Weights of a small GPT-style language model, trained from scratch on English Wikipedia: a variant of SOAP for these matrices.
Each number is 128 + 24 x the weight over its row's rms, rounded and kept within 0 to 255. Layers, rows and columns count from 0. The size above them is the row's rms in percent of the matrix's.

# layer 2 MLP up, 1728x320, rms 0.169, rows 1203-1269, columns 96-127
size [112 100  96 106 105 104 102 108  95  92 108  99  96  97  96 106 106 102 100 103 100  96 103 103 105  98  92 103  90  85  92  97  93  94  98 108  98 110  97  91 104  94  85  93  97  91 111  91  92  89 100  89  90 102  99 106 103 101  98 118  96  97  91  94 105 103 112]
[[162 141 139  65 137 139 153 131 126 158 141 115 100 192 134 152  85 134 141 142 119 119 127 128 127 117 110 107 133 139 126 133]
 [143  94 116 102 113 179 108 114  82 149 136 160 173 125 143 125 130 111 134 119 133  86 142 145 108 123  94 150 127 134  82 122]
 [131 107 164 108 100 142 165 141 128 115 115 114 130 177 109 125 124 110 158 114 123 106  89 113 150 122  88 110 132 118 124 139]
 [124  93 137 128 140 122 127 127 112 103 100  98 130 142 128 137 174 156 138  77 160 138 125  81 145 138  98 130 132 153 137 147]
 [180 155 137 153 124 139  92 101 116 125 135 148 116 134 123 136 131 115 189 109 144 111 136 130  93 114 164 131 141 108  60 151]
 [138 122 165 113 103 102 113  72 147 152  96 122 130 111  79 109 113 130  79 138  92 148 100  98 144  85 104 122 124 149 153  89]
 [148 161 117  80 155 132 146  91 129 115 115  96 101 131 105 155 104 101 174 139 136  85 142 119 132 154 115 110 136 142 136 131]
 [146 117 125 117  69 126 139 116 132 145 110  71 176 127 103 118 159 138  81 175 118 104 109 106 154 143  91  98 113 108 120 136]
 [143 116 132 118 124 171 126  94 122 154 117 150  72 131 123 133 130 140 103 124 147 108 136 143 175 148 135 110 155 108  91 123]
 [157 154 133 162 136  89  82 152 148 115 108 136 140 115 105 108 112 142 158 121 117 173 132 141 135 157 160 138  44 118 104 147]
 [ 96 113 165 137 171 133 101 162 129 144 171 142 152 109 118 124 138 137  71 102 117 120  93 110 145 129 149 145 147 101 135 124]
 [105 104  76 165 129 102 163 163 102 118 103 146 120 118 121 170 135 121 117 146 124 147  87 133 128 156 148 116 134 116 124 132]
 [ 94  97 161 132 154 127 101 105 107 128 117 133 150 159  93 132 125 127 112 116 100 157 138  80 150 103 110 139 176 112  98 126]
 [150 113 159 138 130 118 137 136 132 132  90 115 185 165  75 141 133 119 153 144 117 152 140 137  98 137 138 162 129 135 123 122]
 [ 94 143 151 163 119 146 119 148 125 154 136 182 202  98 111 140 128 135 147 137 136 151 193 124 155 126 126 129 142 124 166 174]
 [161 110 134 130 128  80 111 114 108 159  86 172 156 111 119 132 134  49  93 105  93 176 130 103 128 168 126 129 119 140 140 159]
 [166 160 133 118 177 135  95 140 142 114  81 125 110 139  73  93 139 110 116 116 171 105 148 120 128  86 141 107 130 169 145  89]
 [118  99 170 138 128 146 150  76 127 101 125 142 170 104 154 145 114 128 146 129 128 101 124 137 162 131 116 120 126 140 145 136]
 [142 155 124  93 100 128 149 149 111 115 177 114 134 110  81 163 157 137 129  96 101 120 148  88 150 129  98  91 142 113 114  89]
 [162 164 164 127 118 124 142 105 136 129 132 162 108 152 115 127 140 160 109 135 120 116 137 143 114  82 133 133 127  98 125  94]
 [118 106 125 124 122 141 111 123 127 165 123 150 109 137 149 131 115 162 149 175 134 126 142 112 129 120 183 122 108 118 101 108]
 [142 149  85 103 184 174 137 158 128 112  98 105 145 181 119 144 112 139 126 119  98 126 143  96 121 153 100 161 104 108 114 118]
 [137 166 140 124 137 178 121 134  90 115 145 132 136 146 127  92 152 150  99 125 142 129 101 116 154 164  95 130  96 158 125 149]
 [158 153 100  75 148 108 128 144 123 104 159 140 135 136  86 138 150 141 118  86 130 135 117 150 119 128  94 148 152  73 137 178]
 [189 139 149 135  79 145 134 138 164 137 150 128 116 122  87 110  85 134 159 130 128 112  98 124 147  99 140 141 176 136 136 111]
 [131 123 136 115 154 139 116 145  94 133 106 141 174 121 114 132 113 120 137 153 151 114 133 135 157 145 127 124 100 143 144 117]
 [114 136 126  94 144 144 102 155 102  88 137  92 138 122 169 141 131 112 147  80 148 141 148 152 150 140 145  80 152 116 113 137]
 [160 117 148 118 112 127 110 122 130  98 173 112 147 140  90 137 112 138 117 170 168 117 181 119 105 125 115  80 110 173 137  71]
 [ 78 126 129 147 125 108 166 156 101 137 108 114 133 121 124  80  71 108 182 101 125 143 140 118 161 172 138 111 163 133 141 132]
 [141  91 141 129 139 121 158  85 124 156 143 122 140 153 160 137 170 132 162 130 121 146 108 118 169 138 120 115 143 129 116 150]
 [148 124 157 114 143 107 141 131  78 178 181 112  96 146 123 133  71  95  87 146  87 136 155 147 138 116 112 128 117  87 142 143]
 [117 110 154 130 138 156 136  84  98 145 138 124 135 104 124 156 114 127 156  97 112  73 124 122 118 108 136  79  76 113 117  91]
 [139 129 139 131 122  97 165 166 119 105 139 170 122  87 112 139 126 102 132 125 107 147 110  76 107 115 144 117  90 111  78 120]
 [138  97 101 116 133 122 126 138 125 140  76 153 157 151 112 126 145 121 142 119  99 117 150 131 147  83  88 138 100 120 140 148]
 [111 120 133 179 119  77 144 128 120 141 158 100 147 115 147 157 106 109 105 151 104 129 123 122 132 100  98  99 148 140 145 128]
 [124 155  99  70  96 136 118 128 111 131 110 123  88 129 165 143 140 143 106 107 104 104 101 160 144 153 121 121 134 140 176 132]
 [ 96 118 143 180 109 197 135 161 100 139 127 174 112 136  95 123 143  88 123 147 153 146 128 139 149 126 117 145 127 141 152 155]
 [124 106 121 120  99 123 169  96 121 114 123 179 114 128 119 127 129 107 135  84 127 122 115  87 154  53 180 116 134 123 143 160]
 [106 125 142 122 125  91  94 152 138 158 104 147 148 165 181 145 110 114 116 107 160 154 108 131 130 167 134 170 114 120 134 167]
 [136 130 111 133 101 121 116 148 111 131 116 157 165 120 133 126  95 140  69 136 115  91 133 112 123 158 126 119 115 164  95 152]
 [149 117 137  96 102 128 116 145 123 163 171 159 138 118 132 103 102  86 176 149 120 126 149  88 132 138 115 148 167 130 153  95]
 [132 143 119 152 130 139 153  77 120 162 183  91 168 125 139 129 154 134 125 126 145 121  84  88 166 112 125 120 117 142 112 120]
 [144 103 140 110 176 130 109 121 100 132 130 163 109 160 189 111 130 151 152 126 124 149 143 150 168 136  99 142 126 154 133  77]
 [125 161 138 168 114 127 111 115 143 166 116 125 103 116 145 155 115 135 126  92 108 103 145 133 103 142 113 106 142 120 169 127]
 [115 114 101 151 122 111 123 125 154 123  82 109 122 150 192 106 106 104 148 148 143 119  88 103 114  90 134 104 166 179 109 145]
 [ 89 159  92  92 143  90 132  94 112 110 139 132 141 135 152 122 141 127 125 144  91 121 130 122 148  79 170 118 118 103 112  65]
 [159 199 137 140 137 100 156 149 115 121 135 140 156 128 133 116 113 137 150 110 118 119 124 125 122 108 146 144 127 136 132 145]
 [126  89 102 149  62 110 110 150 138 151 146 103 145 140 163 134 108 151  88  73 122 159 105 127 160 116 156 136 157 154 174 128]
 [ 71 108 185 103 119 150 160 126  99 150 117 146 128 169 110 103 132 160 116 139 111 128 111 134 162 159 114 176 152 137 149 128]
 [164 113 147 131 164  91 148 108 119 135 152 145 164 137 122 113  86 149 120 144 126 192 125 106  99 151 158 147 122 196 154  90]
 [110 161 136 149 140 177 127 139 169 121 113 105 161 128 116 148  96 118 104 118  98 137 152 152 145 146 166 181 152 140 162 140]
 [ 94 129  84 138 125 126 149 135 111 128 181  99 160 147 156 129 136 102 145 113 160 130  94 106 141 165 135 104 116 130 123  61]
 [118 126 169 147 141 108  66 152  99 128 128 135 131 128  98 115 147 139 102 103 147 155 119 106 145 178 130 160 138 145 149 149]
 [132 135  93 110  96 125 106 133  96 123 118 100 174 101 109 145 145 171 151 103 102 146 130 144 170 157 162 130 142 130 177 134]
 [160 126 137 100 116 114 163  94 155 135 108 126 119  73 126 122 135 103 162 121 159  79 143 139  98 147 140  97 125 137  93 119]
 [131 111 148 127 111 120 131 145 122  84  98 117 143 130 117 180 156 122  91 126 151 126 131 106 101 134 172 105 102 119  90  93]
 [138 149 176 149  91 182 154 126 125 140 105 147 132 153 161 165 153 155 124 102 133 105  78 102 136 161 129 134 141 134 150 138]
 [ 85 146 118 133  92 147 142 121 152 127 167 157 145 136 165 154 159 126 105 143  98 127 113 126 116 170 144 176  86 186 116 132]
 [153 127 100 143 115 165 141 144 152  95 133 182 144 138 155 104 122 101 150 173 144 140 145 112 160 147  69 132 159 121 110 104]
 [120  76 125 151  93 138  70 161 169  84 125 130 108 151  99  88  93 142 114 145 110 141 119 130 106  88 126 111 122 126 110  70]
 [147  74 101 109  82 120 148 101 123 133 123 120 134 131 156 139 123 155 141 141 145 129 134 122 109 156 112 146 105 104 105 162]
 [152  77 144  97 100 115  83 121 119 143 142 106 133 140 116 124 213  94  86 117 125 109 102  87 119 154 116 124 130 147 111 102]
 [105 143  86 114 156 129  86 119 166  95 115 162 124 182 102 112 132 125 140 141 161 121 118 188 140 156 141 129 141  98 180 129]
 [123 102 152 149 137 129 135 124  79 154 163 138 140 140 106  81 107 117 168 124 104 127  89 107 107 151 138 135 100 165 149 143]
 [142  99 158 145 120 111 152 148 127  91 142 101 112 113 141 150 173 176 130 135  98 126 135 129 144 146 169 142 172 145 113 123]
 [111 139 152 157 155 130 141  78 121 117 122 150 146  97 112 127 120 150 111 128 182 120 175 114 131 101 125 161 141 146 128 122]
 [ 68 131  84  74 121 149  82 158 143 135 110 100  97 176 135 129 114 173 167 141 126  96  99 122 121 102 108 133 140  99 108 151]]
# layer 2 MLP down (transposed), 1728x320, rms 0.147, rows 1203-1269, columns 96-127
size [ 95  96 100 106 102 107 102 103  97 100 102 105 102  86  99 100 105 100 103 100 100 101 107 101 103 101  98 107  95  94  96  99  94 100 101 103 100 102  96 108 105 104  99 103  99  96 107  99 100  88  98  95 100 101 101 105 101 106  97 100 100  92  98  98 101  98 104]
[[121 155 133 118 132 163  78 112 163 101 122 132 104 110  90 151 139 157 129 103 118 159 137 111 119 126 111 148 137 100 116 103]
 [130 129 129 105 121 101 163 142 120  78 122 129 119 165 116 129 135  92  57 138 128 147 161 142 102 105 102 116 104 154 127  78]
 [132 128 116 135 159 126 124 179 105 145 149 101 105 174  88 137 144  94 123 133  79 137 119 128 132 105 108 145 119 124 154 139]
 [103 162 137 128 131 106 141 164 136 121 152 125 112 126 163 153 132 138 122 164 107 128 120 100 113 110 120 172  94 148  87 152]
 [135 146 121 140 125 151 119  78 132 140 125 101 123 136 148 110  61 153  80 117 144 123 131 121 126 120 129 147 121  95 124 124]
 [123 120 128 159 137 104 155  93 128 173 143 117 118 116 163 112  84 132 136 135  91 156 113 125  95 109 135 122 130 130 137 142]
 [ 97 123 126 148 115 129  98 115 154 108 112 163 152 126 109 147  77 118 113 162  99 172 150 122 112 175 129 133 110 122 169 148]
 [167 151 157 152 141 147 147 128 106 132 129 120 120 113 117 139 117 147  88 114 164 137  62 145 175 109 131 111 126 117 134 148]
 [163 126 123 145 109  92 115  91 150  84  99 105 169 127 135 100 116 156  96  93  58 119 170 139 131 115 128 151 146  97  98 104]
 [106 134 144 156 100  93 105 162 125  92 135 137  73 127 108 118 134 132 127 108 123 100 115 126  89 137 134 151 123 147 157 138]
 [124  99 118 106 119 114 103 135 159 154 206 122 148 121  90 150 122 141 154 124 172 117  75  94 155 106 105 128  71 158 135 139]
 [112 164 106 128 149 107 174 113 122 109 129 147 167 104 139 143  90 178 136 122 143  99 102 144 137 149 124 101 118 136 103 166]
 [120 120 118 108 130 161  95 113 114  91 120 130 126 130 140 132 123 137  94  95 141 125 200 112 168 110  78 122 109 136 141 106]
 [109  51 160 147 122  99 125 129 135 149 128 165 132 143 120 101 139 131 146  95 129  85 136  86 129 135 124 129 120 165 106 123]
 [ 82 104 111 116 149 155 135 101 132 116 146 105 166 116 144 134 127 187 203 135 135 153 125 121 107  86 111 147 107 120 137 155]
 [109 140 113 147 142 150 142 120 144 118 122 145 102  99  90 130  86 142 139 163 153 101 141 120 119 131  74 111 121 109 128 123]
 [132 164 144  71 143 125 103 162 103 177 164 109 101 147  95 119 115 125 124  90 123 155 107 170 131 111 164 104  82 142 120 121]
 [121 159 128  99 126 169 118 122 104 118 155  63 119 116 108 163 154 109  91 118 106 121 113 112 154 116  60 118 119 106 165 103]
 [144 117 133 139 163 163 150 162 102  95 167 160 102  95 125 179 137 123  98 127 122 142 105 144 152  83 131 116 126 130 132 131]
 [ 97 126 155 167 127 117 156 148 110 115 167 137 176 152 128  97 102 109 121 166 139  95 150 143 162 107  74 138 104 129 120 137]
 [109  88 142 165 156 139 132 181 136 122 128 139 124 118 141 108 122 101 148 117 104  73 146 150 161  84 122 106 101 113 130 144]
 [122 101 131 132 132 112  90 114 130 100 114 154 128 129 131 112 149 132 141 135 163 178 176 181 100 139 167 105  92 151 117 133]
 [133 164 137 127 119 170 122 116  97 143 126 147 142 115 144 107 119 120 128 143 134 138 118 125 166 140 132 119 116 149 120 125]
 [140 148  90 122 134 127 143  92 145 122 115 141 138 137 124 152 132 178 131 127  91 165 108 146 130 134 105 136 110 133 151  96]
 [140 160 144  93 153 166 139 114 130 124 102 171 102 115 155 111 122 119 123 132 126 112 130 125 104 153 107  99 102 117 134 138]
 [100 156 140 148 103 139  75 162 136 106 110 135 123 140 119 113 133  98 154 137 114 146 152 113 137 100 131  91 140 152 149 158]
 [ 99  96 148 130 126 134 135 151  95 102 172 110 118 142 138 144 122 113 142 122 159 125 136  95 138 151 115 115 100 151 121 122]
 [158 159 135 127 136 161  81 104 132 112 172  81 167 125 113 144 118 149 101 124 146 121 152  81 125 124  87 105 113 142 132 103]
 [155 150 133 143 104 142  94 121 121 156 150  93  87  85 147 105  99 130 103 160  98 134 132 102 125 134  82 144  99 151 139 132]
 [138 114 130 114 103 122 134 109  99 144 124  83 156 149 133 111 162 144 147 118 101 103 107 131 104 125 179 122  94 123 122 146]
 [128 101 144 157 160  97 110 139 129 136 158 106 180 142 126 104  92 102 134 100 145 100 152  63 145 140 117 162 163 123 122 104]
 [136  56 152 162 126 102 125 121  97 120 122 141  80 106  98  80 118 122 124 128  96 150 124 119 166 110 162  97 137 150 119 137]
 [107  96 142 118 135 120 142  83 125 182 127 124 180 163 144 126 147 160 182 151  99 137 110  71 125 130 138 164 153 161 136 103]
 [136 104 163 143 153 126 131 151 136 148 145 120 138 166 131  95 115 125 100 147 104 156 110 145  93  99 142 120  80 147 163 100]
 [113 135 158 169 127 105 126 116 110 109 146 124 127 108 120 169  91 113 116 134  73 127 122 144 121 149 119 106 151 109 164 140]
 [125 156 127  88 167 150 165 173 140 131 129 126 110 117 132 116 123 136 104 131 140 114 118 125 108 143 135 150 128 134 160 120]
 [142 179 182 191 125 152 134 176 110 113 149 114 139 132 127  99 139 111 121 153 110 149 134 118 107 112  97 140  99 151 138 155]
 [142 179  82 155  94 162 127 102 142 106  78 107 140 106 117 159 143 123 105 145 112 171 135 115 120 129 102 139 103 129 130 146]
 [152 116 119 179 139 146 111 137 119 116  94 151 133 128 168 130  78 131 173 115 155 131 125 140 122 135 158 150 104 133 115 186]
 [154 111 119 122  83 117 128 104 107 103 115 155 169 133 136 126 112 155 106 117 108 130  93 126  91 129 103 178 151 194 139 153]
 [157  88 128 167 101 103 144 163 114 172 171 155 167 127 149 113 146 153 167 149 148 123 130  92 147 140 153 109 154 133 131 130]
 [144 159 107 153  98 104 140 128 131 149 141 165 144 135 126 148 126 144  84 150  68 141 148 106 126 139 165 120 138 134  94 143]
 [139 126 149 152 144 115 106 184  79  99 147 120 103 161 169 153 166 149 122 131 176 158 120 126 126 151 144 137 150 153 156 125]
 [116 154  89 120  80 113 107 122 177 166 135 135 165 152 115 153 120 136 125 130 177  91 107 116 116 181 123 112 136 126 140 112]
 [ 99 111 148 126 116 109 137 120 135 166 123 140 158 117 149 121  93  73 137 164 166 114 152 117 129 113 178 130 124 142 128 181]
 [113 117  85 121 143 146  78 110 150 171 142 155 129 121 127 145 140  84 153 118 140 136 176 148 137  93 144 138 145 162 128  78]
 [153 139 168 131 133 130 100 113 126  90 127 108 142 122 111 183 101 132 161 103 158 103 133 164  75 115 111 130  58 162 117 153]
 [ 98 129 138 148 120 131 103  87 118  99 129 106 125 133 149 142 123 105 154 128 126 117 106 102 129 120 115 110 132 114 125 147]
 [142 175 159 100 137 171 135 132 157 151 151 144 140  93 133  56 115 188 156 146 125 148 163 111 104 156 127 144 134 142 108  77]
 [126 135 125 134 143 134 105 146 135 113 185  86 161 144 122  76 133 124 104 105 148 136 105 168 149 129 145 160 134 136 102 105]
 [120 132 130 122 110 157 161 125 115 135 134  89 154 112 140 109  99 107 126 100 114  95 137 127 119  95 153  71 121 127 132 149]
 [ 70 190 110 107  91 145 152 147 130 132 149 128 103 163 135 145 123 114 135 112 154 166 101 103 162 127 144 123 148 114 176  80]
 [115 148 133 181 111  94  75 127 101 133 142 124 108  89  84 173 104 147 137 159 157 163 104 133 126 147 135 135 148 110 157 111]
 [109 116 161 145 169 166 178 177 198  81 171 108 140 121 127 117 187 129 151 146 196 107 134  98 136 135 166 150 137 142 144  91]
 [151 145 122 111 151 103 110 147  93 148 127 131 117 120 118 135 167 174 134 111 112 101 107 156 120 103 147 123 152 102 149 132]
 [147 141 143 114  98 131 153 174 159  62 145 129 132 119 102 152 144 115 116 145 126 129 147 111 155 114 123 103 156 123  86  56]
 [ 80  99 154 134 113  94 128 138  59 105 172 122 133 110  90 155 139 163 101 161 134  95 142 118 133 138 113 111 112 133 140 143]
 [ 97 116 157 132  96  93 155 110 147 142 116 142 110 144 104 169 136  98 137 139  67 108 164 134 159 141 155 163 126 137 130 125]
 [168  87 133 109 134 101 139  93 112  87 137 108 171 109  84 153 102 117  89 124 119 162 107 145 154 115 129 138 119 112 137 123]
 [114 110 144 113 138 130 101 110 122 109 130 142 124 123 115  91 162 132 128 147 114 109 144 116 133 126 174 103 133 126 109 100]
 [109 150 158 115 155 131 117 139 116 117 151 138 128 105 156 138 109 103 134 144 169 135 110  53  92 149 122 118 103 143 149 145]
 [153 140 103 124 112  69 106 105 155  95 103 147 178 145 147 106  99  96 155 144 135  91 130 142 150  99 106 154  99 151  93 104]
 [153 180 116 126 113 115 105 178 126 114  84 110 150 157  92 155 129 116 129 171 170  92 116 141 126 125  79 123 106  97 135 144]
 [139 143 114 142 116  86 172 120 134 115 169 126 135  49 123 131  90 129 130 120 169  93 133  80 112  95 109 155 138 137  93 130]
 [109 111 135 121 117 155 159 150 120  98 167 139 143 155 124 144 142 113 142 121  90 142 126 165 168 111 120 128 111 122 130 103]
 [139 121  78 121 131 149 166 107 107 136  93 108 125 156 156 155 122 149 142 110 121 128 177 112 114 147 153  84 109 128 108 147]
 [128 134 108  93 155 139 100 152 142 175 143 131 115 102 132 164 105 120 133 139 154 121 138 102 136 116 130 134 117 126 104  89]]
# layer 2 MLP gate, 1728x320, rms 0.172, rows 1204-1269, columns 96-127
size [102  96 107 105 102 102 101  98  95 104 103 101  97  92 107 105  99 104 109 102  97  96 108 103  96 103 101  90  92  93  99  91  92  98 108 102 110 102  88 102  99  88  94  94  89 115  95  91  91 103  87  88  98  92 100 109 104  96 111  89  97  91  93 113 102 111]
[[159 182 141 109 106 141 170 116 158 105 122 145 123 129  78 118 155 111 133 162 109 173 173 126 165 104 107 127 150 132 150 134]
 [163 144 149 127 129  91 144 137 149 141 106 140 119 158 151 136 148 126 166 122  88 127  93 118  83 181 124  99 116 145  84 140]
 [ 95 118 130 127 121  99 107 118 122 172 149 111 124  94 122  86 121 147 109  99  98  97 152 134 144 134 137 137  62 139 110 104]
 [173 111 131 104 144 115 114 140 117 120 161 134 128 101 132 122 158 102 145 113 139 101 161  72 158 107 106 133 148 134 112 169]
 [136  95 102 139 127 126 130 158 128 118  93 186 133  98  98 169 141 116 126 159 118 183  94  66 141 138 140 140 113 140  89 139]
 [145 139 102 129 155 149  99 160 158 133 107 116 153 122 137  97 155  99 178 122 137  94 114 133 125  90 194 108 125  71 142 124]
 [ 98 132 118 134 150 125 114 175 130 121 138 131  94 136 154 132 195 126 135 103 148 137 127 159 128 160 174 109 170 126 204 110]
 [109 109 151 141 133 118 138 174 138 134 149 137 131 116 129 173 105 143 181 133 164 142 106 137 129 123  95 108  94 129 112 116]
 [ 89  83 145 170  60 172 127 135 171 105 141 117 124 118 115 129 123 124 129 157 112  94 147 107  60  94 145 135 128  81 163 139]
 [150 157 115  94 118 126 119  91 128 115 112 107 145 134 107 144 138  99 130 122 102 129 125 114  94  92 138 134 105 133 131  95]
 [142 134 166 121  91 149 119 127 137 123 109 104 143 157 125  96 133 111 151 137 149 165 154  84 124  86 120 154 134 113  88 112]
 [118 144 140 111 172 145 104  98 125 152  98  98  87 164 125 167  94 130 130 140 133 139 115 140 123 116 113  94 150  82 123  84]
 [148 111 154 127 108 144 109 145 149 129  98 131 159 161  92 118 118 122 158 166 119 128 135 158  64 116 105 180 150 132 124 141]
 [126 113 131 142 134 124 132 116 126 124 101 103 130 171 170 130 100 127 151  95 128 110 108 130 110 143 129 132 167 124 146  99]
 [115 114 115 134 110 151 116 146 122 146 150  72 124 101 139 122 124 132 124 170 113 161 124 145  72 152 129 196 161 135 133 135]
 [128 178  93 132 154 112 117 112 151 143 116  98 113 132  87 146 151  92 133 132 173 125 102 114 183  75 157 157 155 149 121  85]
 [134 107 140 110 147 117 118 110 114 122 137 154 146 102 179 115 114 126 171 158 126 102 136 136 137 135 133 110 132 152 111 166]
 [127 150 159 110 103 136 128 200 133 169 170 128 139  93  96 116  88 137 153 144 106 125 130  78 109 153 117  77 125 142 138  77]
 [114  79 138 140  96  90 109 116 159  90 148 110 151 144 137  84 118 114 114 185  60 115 135 127 144 135  89 132 124 152 135 151]
 [121 109 156 164 138 136 140 108 138 124  64 116 116 136 120 129 131 126 159 150 112 103 143  93 103 102 120 121 118 106 122 120]
 [147 103 132 126  65 144 108 136 126 137 159 113 114 132 119  98 111 123 125 112 167 117 121 129 110 131 128 100 149  91 146 156]
 [121  71 120 113 133 122 136 140 138 139  98 146 124 116 126 187  91 155 120 129  76  78 176  90 124 126 172 145 153 125 107 123]
 [139 170 174 118 150 137 154 128 123  96 102  94 141 111 130 163 118 145 127 102 114 103 116 141  98 138 163 135 104 132 155 159]
 [113 156  50 171 166 105  85 111  94 116 142  90  95 114 136 118  74 128 134 114 122 114 139 103 132 130 136 112 134 118 139 121]
 [157 147 140 110 107 111 119 109 176 135 172 114 133  84 125 118  94 121 118 129 158 128  72  94 129  83 138 131 162  86  88 113]
 [ 81 107 101 135 120 116  78 150 153 118 118 105 112 107 149 106 149 119 144  98 125 167 155 138 116 111 188 101 142  97 110 124]
 [ 99 124 155  80 115 134 181 130 107 122 102 117 110 111 179 119 107 125 145 143  85 125 120 115 164 138 145 157 134 108 110 154]
 [104  89  84 137 142 136 115 158 126 154 147  94 137 140 131  81  79 128 139 119 183 139 135 172 161 163 121 129 122 146  84 130]
 [135 175 120  86 124 149  88 158  91 117 131  96 102 102 109 134 132 126  84 101 122 116 139 165 102 120 111 136 120 110 139 116]
 [125 130 171  99 125 118 162 120 151 131 144 113 102 101  79 111 142 131 141 115 131 156 129  74 119 166 163 158 137 130 148 127]
 [123  91 137 123 118 113 154 169 144 194 131 121 158 122 178 120 108 128 106 118 113 134 123 178 148 135 109 136 129 103 139 117]
 [121 114 120 132 146 132 195 161  91 102  81 120 115  96 109 117 142 134  98 121 146 128  96 101 151 143 135 127  92 123  97 124]
 [ 85 165 131 135  95  86 140  92 143 132 155 118 133 127 143 152  73 149 112 126 103 128 135 100 126 100 134 135 100 151 124 104]
 [125 116  89  94  99 169 148 113  99 150 113 151 122 129  95  97 124 140 120 130 148 117 165  88  86 123 180 161 114 148 133 137]
 [136 119 106  88 142 115 104  94 140 181 157 150 133 159 147 148 151 121 160 170 151 119 145 146 137 180 143 116 133 155 134 157]
 [152 140 133  62 129 113 179  86 145 136 123 103 160 151 154 137 116 154 136  90 129  95 155  94  97 104 142 162 177 142 112  85]
 [ 99 139  85 109 135 133 153  97 111 118  86  76 158 153 122 127 159 115 109 130 105 122 131 133  93 133 134 146 144 154 124 154]
 [134 105 144 102 133 120 113 184 140 125 108 123 134 130 106 119 132  73  91 109 126 148 141 118 117 155 130 133 145  86 140 148]
 [110 160 156 161 132 144  65 128 162 167 108 113 102 106 124 134 181 171 138  75 122 120 108 142 135 129 104 128 154 103 158 154]
 [128 163 158 124 128  99 122 148  84  99 171  94 117 121 172 122 125 160 118 123 151 145  95 137 138 122 113 116 169  50 138 187]
 [156 140 115 134 115 134 142 130 143 147 150 157 159 143 176 133  71  95 118 144  60 157 134 110 116 141 141 117 128  76 129 131]
 [158  94 138  93 182 123 129 139  99 136  91 138 107 152 122 140 129 174 122 164 164 129 132 112 148 138 105 166 162 161 132 103]
 [143 123 140 155 113 117 120 142 178 156 100 115 139 141 110 123 111 102 136 155 111 119 149 119 130 159 100 116 182 105  76 155]
 [111 154 127 166 149 147 122 131 111 115 164 117 129 170 113 136 118 148 115 122 105 130 183  94 106 135 108 148 110 131 155 112]
 [155  73  97 138 127 142  98 141 137 125  98 158 172 124 133 109 148 115 148  96 151 147 143 169 113 164 115 171 105 155 158 137]
 [139 121 102 124 133 163 136 163 165  98 106 135 172 133 146 121 154 139 144 157 164  93 113 163  94 131 137 108 130 120  88 111]
 [142 141 157  87 136 114 120 100 117  96 110 112 136  88 154 141 181 110 118 134 140 143 159 123 132 125 128 119 141 121 124 104]
 [ 55 110 146 136 122 108 138 143  97 127 114 141 117 144  94 113 146 116 110 156 107 151 111 127 137 153 107 160 113 124 138 184]
 [ 99 170 119 119 127 149  99 151 145 150 125 108 107 113 146 109 184 116 113 124 139  97 124 160 161  94 164 109 127 107 139 139]
 [141  74 142 114 110  76 107 155 105 131 123 146  81 128 160  91 159 125 133 138 136 126 128 126 172 124  85  98 129 145 121 103]
 [139 144 132 164 155 176 126 102 134 170 147  94 129 170 120 139 148 161 155 122 136 149 129 128  79 100 117 113 107 124 127 113]
 [153 109 142 136  87 120 125 165 160 134 130 128 144 148 142 113 133 123 163 112 143 122 105  89 122 120 154 119 162 126 122  91]
 [103 100 182 158 143 108 131 162 152 140 143 143 118 183 144 131  76 166 198 144 179  95 137 140 107 136 112 150 148 123  69 113]
 [119 123 129 112 143 146 127  85 184 120 131 152 123  95 128 129 148 113 140 103 169  62 125  99 119 154 123 136 114 137 115 120]
 [152 107 102 129 123 171 110 164 123 120 126  97 107 134  59 128 110 151 112 137 119  64 128 120 137 102 105 120 108 120 159 131]
 [ 85 107 129 148 131  94 163 152 106 130 144 134 150 123 161 148 131 151  97 148 130 133 110 149 151  83 136 132  90 105 153 113]
 [121 127 163 118  96 140 136 149 111 118 105 101 118 102 100 146 129 143 142 110 113 128 150 126 183 113 149 120 155 129 164 137]
 [146 134 111 119 117 110 104 193  92 120 117 104 143 138 151 147 148 145 110 143 138 103 164  86 131 149 144 109 186  84 128 157]
 [142 106 144 126 155 112 123 130 169  75 133 104 133 147  81  83 128 128 117 102 161  99 157 137 168  86 124 160 114 128 148 132]
 [140 165 173 146 155 122  79 148 131 121 131 124 101 101 110 115 146 100 159 133  85 111 117 156 125 104 152 124 138 130 151 129]
 [154  97 150 104  94 125 125 146 106 120 130 100 150 141 121 101 183  69  92 116  97 112  93  76 143 144  84 148  95 131 100 152]
 [133 117 161 122  96 170 136 174 107 104 149  86 166 135 153 129 113 129 112 126 100  97 119  96 103 101 117 112  98 136  93 128]
 [117 129  88 145 126 162 141 144 136  94 108 141 131 117 132 173 140 156 130 101 101 118 171  90 120 135 167  94 131  99 114 150]
 [134 136  94 148 115 154 134  96 110 128 136 154 145 142  97 113 129 136 143 127 109 137 106 126 123 110 137 103 154 132 140 167]
 [126 134 143 158 145 141 132 173 172 102 108 137 127 130 120 119 136 113 173 119 136 133  81 134 141 116 111  94 168 119 121 139]
 [ 99 153 122  87 144 126  98 166 130  97 124 131 134 130 150 153 123 170 141 108 137  94  80 141 118 103 134 134  87 119 121 102]]